Each number is 500 + 25 x the weight over the matrix's rms, rounded and kept within 0 to 999. Layers, rows and columns count from 0. Numbers have three digits each.

# layer 2 MLP down (transposed), 640x160, rms 0.104, rows 629-639, columns 0-159
454517516499538537503522524542499480520523468494511448494475511456530503504488516494449519477488501487501556436503467523519499506496506509492497491499469502490537458508473477488482446514513531463509486569554472523506454535565568507470546501450475508516535527491481490499572509531503479500488506487508472517522495445542509482489475496484513510514473477505491473513515507513468508507515486519493507552478467495523477476501470507500504443536529492505475519532460497461503488476483501
530489531519506449482502458495476471489529483478508477455469496505505496531503525539516529507507525493515453520497512482466448510548498484521527491483484507486477526449500487515478465512493487529509527516501494508469502482507495500489538451545520522544518499535479523483492494485488458515556523471489464489534492537515492517529480508476458484511498472501507498533518501527498502498517484456488510506504510489511484498515502497486493493506520490503507512509512454491530520494511493
533489523541511502504466478477490517484489459523471491505524510489566508495507472469491459471496484494521521499469496492492477461521534482531487460540548478498516561446528512464501508507519478477506518510496476475506535475484473487480550497483517474510504538492438497516492497458461517489458532485518513506502499513507512548512450521497504507484465501545502500485475557514513487498537539483495467459521497554476523497514511504555495508502502542479524485510470475539522496538469472
442506495500494492533499482522511506512472532495518512499536490510521481499483472506509495484478503499486503474500496482475479506485520456515546528515497538455504496518515475511520482485518508477509506500499491490527466490516500498507515508528497470507463483499461484513500533508509495529487503461460475496482500483487528496510543503514486498538524486476481494481510490498483484538493507477506505516518496527517517473506531518517509511496498525522541524489503472498477512512473495
518426511512518500515491434491494467505483473481482524507476507518541477479561491520499510467485447472517546524476494484525501493511502475566516532462541498506503519412475529512447539525534521489485532533561480517443494526527452530504520479445487471503518489468424442504448526452483532486550513512545469473551500535528436509467525524518428475495510457505534509536506435504510503599444530508494530451512467539440506531521487466526546512550505538518536462561503500480475453523497516
484492473481499506514484504506526500524461523504486507459535533510487538485512457494496502465505514509507531506495513479479486539509492468512478522510499505470486532535502512488468483514509500489500529518510493470500520463485507511516519511460514528490508468485472466499476518477472489491502495506511478513557494482485460483507501515497493488506515520479503507498491517511510487500518485521505498506503456513521522484516472485505514521468499520510488508500506533507511496488534515
516476551504472526505519464477493524531507497460528481506465503543519514494487511562489488512479504473467496495474482523504510552507525459526462529474498468462480467522498524464544516516521457527558484510480493476510490469437470517488488505552447556538472514512471509514492580502547484490500499518510532512520513481503465509528513487516498488546442483490509492498487520515520500503478500468484505514462467483512448482552505496513486487503504469494516477467516503507544510518488486
519506526491513458455523505476510464521475540480505546472535481576495463438467529486479492526503453503539480480495548482503530492547477472537453538526462515444511456549518545587476465488498439466545470479554556575548506498522538472494476493535477522541485502464473475485442469506514493499539501520487509528557517494488462471501502508482508437568526529494488502494494510431494553461446566498498492520550483499468478516497513510485498490488489464502488485500494488531518457533459516
477496530510478494503508508471459503530518494502477510488480498470498532480509507447495487472528499470518436494493492463480527554496529470561466509552573511497506547507489510483448442472469556505483551505561527463470522474529495495527518533520508505537486484497498515491487548516534481483549545533512500514516472454465526490508464485505503501504487497518523471494561511462500495510492518436466479481483487495471505485502493520473507500473490498547507487523510497463527444531517507
497495491519465497487526459504504506503517505499516493486513503501495499483516494528511484478521520528541494504496517505497496536532498454488513517501507479493511499483498516504475482511531509514508501481484512507489526478516513486494501487494489496494485517495515498504502490537462497496504521507510522496462482476500490505505510484515515496485489495510502496464503491501503463501518501538489520500510489499495517482493476499522484550520476486475473491494517501485509500489475518
480500484533491499483475526485491510475514499508510480518528522482494513505472522507489512505520468479481473465524522499487467489451544489500498478485497502500503513489476506511473488495501480502475518492517509475503494454480514476510505475514513468507496516503483509498501496541515479532457486469493505486485458489497501547513502498506502524493518490492502490520502467503503534554512536510513532486509522485476491498498517502534490517487523519475508521483513503524481537522479540
# layer 2 MLP up, 640x160, rms 0.217, rows 630-639, columns 0-159
485499498541501517553505495487507527501535458517498491496517479465500493491472519498434543489522500479478498458514492444530522485512479472501504450486481529521475489476511476515519534506519543464509494506507510519521508458518454501516525539479463493500473526532492466528529478519461488499465509490490490488486520507557501516510497513497518531504503524502524501535531481485504489522536531498505472541502519499498524485463528479479517517483532459552453492469426525476480482490513499
512518480512471470511482483491478483522550463454514521526513472491459465564533472474532487501499480521453518492528466483488478484529504484485475500491477516488539434469498499478516484496500540445504528559522473525546540501464522518501509473502492512532546528476480524487479520508419557516477490513517551522533525477476525463479492466527548526490497472494490525479482519480488484494528477494509531506503534527522505506485455533526530477466491464489547534492471463519510522489467516
499502544517505507510528479513508497518468525492531486514496474480481501499487520452501490477481475506476491485486518521508486483459532521535484483510488505510505514497521507495510504470478514503535509541486481470519503496510492484495519517520544507485498507513492486508512517515506488508514493479500497486510509466503519504500493496506517484501525491498505499475497486489489466488517495512466488514491478532502489483510505515489525520496486508499523483485503478478477539501481520
525455516521538478505473509517495505513463522565492496488477524495513453522523508461500480506458474506487464508495479455524541469522477486504536471513517536532503464416528507484521492495510511501468520503495470579451496500520550517478515442510489504521487491511402486512479560456545500458492514567520517515513481484470447513471532516478473492528510436539492532515466463521511511526510442485497504527555500470500518503524476494492493506474528561504530519570526476502464498501496464
480505529510489508538502460487465507512511485495520536521511506516476527484542522524501464531524493515518531513500485523510488474481489545488535479500471480542473523506490496531520502490499495504498484472492468492477515489530483476485477468475447479536487504491514496512466475516487500511506517521537510504469528456491488526505511514501492478468509463537505470506515493483482485522483516493490459490519509517490508508499510541489489530495478546500503511504532483499507491469500478
482528479517494516500487528511513514518518502486542473516563485471448511523524472498487497487465498545501537499512503502423509487515502493526496487506513512504477520482480495490454456471556517484522466519494497443491498499491499491544480524542495521472554501503493486518477506522523573502533491452528529537511464507497523469489508461484505486516487529507470544542511466481449495457485458490511504488527497542506512491505478517456482478478507536512502492509525481528514488450448509
461504517506468528492522484516481436502474517525496507451525500520553468486493501469499522528491459490505511508553494482498506500541507480518494479498500517514526491579484492542483484473476464465553521491542514539515468478447540494460490493541508487542478493488460479514489477526499492506499501545492531523516512468494536468495500491475463449533533476499476487535528527485494533514504547492493498510547522496465490532485548514502505482473531422503472478501476490514495496494487521
520501512449543506513486490479441570492481522478453479477536537549441481455506491501479483510499487505480533469509463507472494485519529503459536513513536515508494488508496479524440487474482447502499520486513474474484484496525493527491504510503563507533525499439517479460469440500549516489524499523522462502513471521518492536496481521505538485478518541553553490503491438487527549552551469486469480477528520488497474433477500473478468481516523547504509526506536461553572476519494485
495488521471494526473506517516489541494490505490478515487473529488502515501507494512484544510486533494467510485504493535504515497486499498498459507495490515549475489501514504488481519508489497518498509507503484537456477492517504495485472512531467487526513543500463494505516471495476517460439529500524476492510498501498520511496548503482473467505507503555501508484496474514506480501475492497492477499485510484495496495512509496521520504516504500517501527508510542488501474506479492
512495541495504537523509504511484516463508508478477532499473440516493504460510475474512514498498493507467492517483494524511498488541466513537510483494532506516481494483497506496506522475503522516543471537566495517476498455491510490498515523493531510472479505523512498517491516491494476500503521506510518513544498549499474484508490522516519464507495505510516531496472534499490483483489474528456504469490491477523444453505468470502527474488491504495479484488515458493533520517524447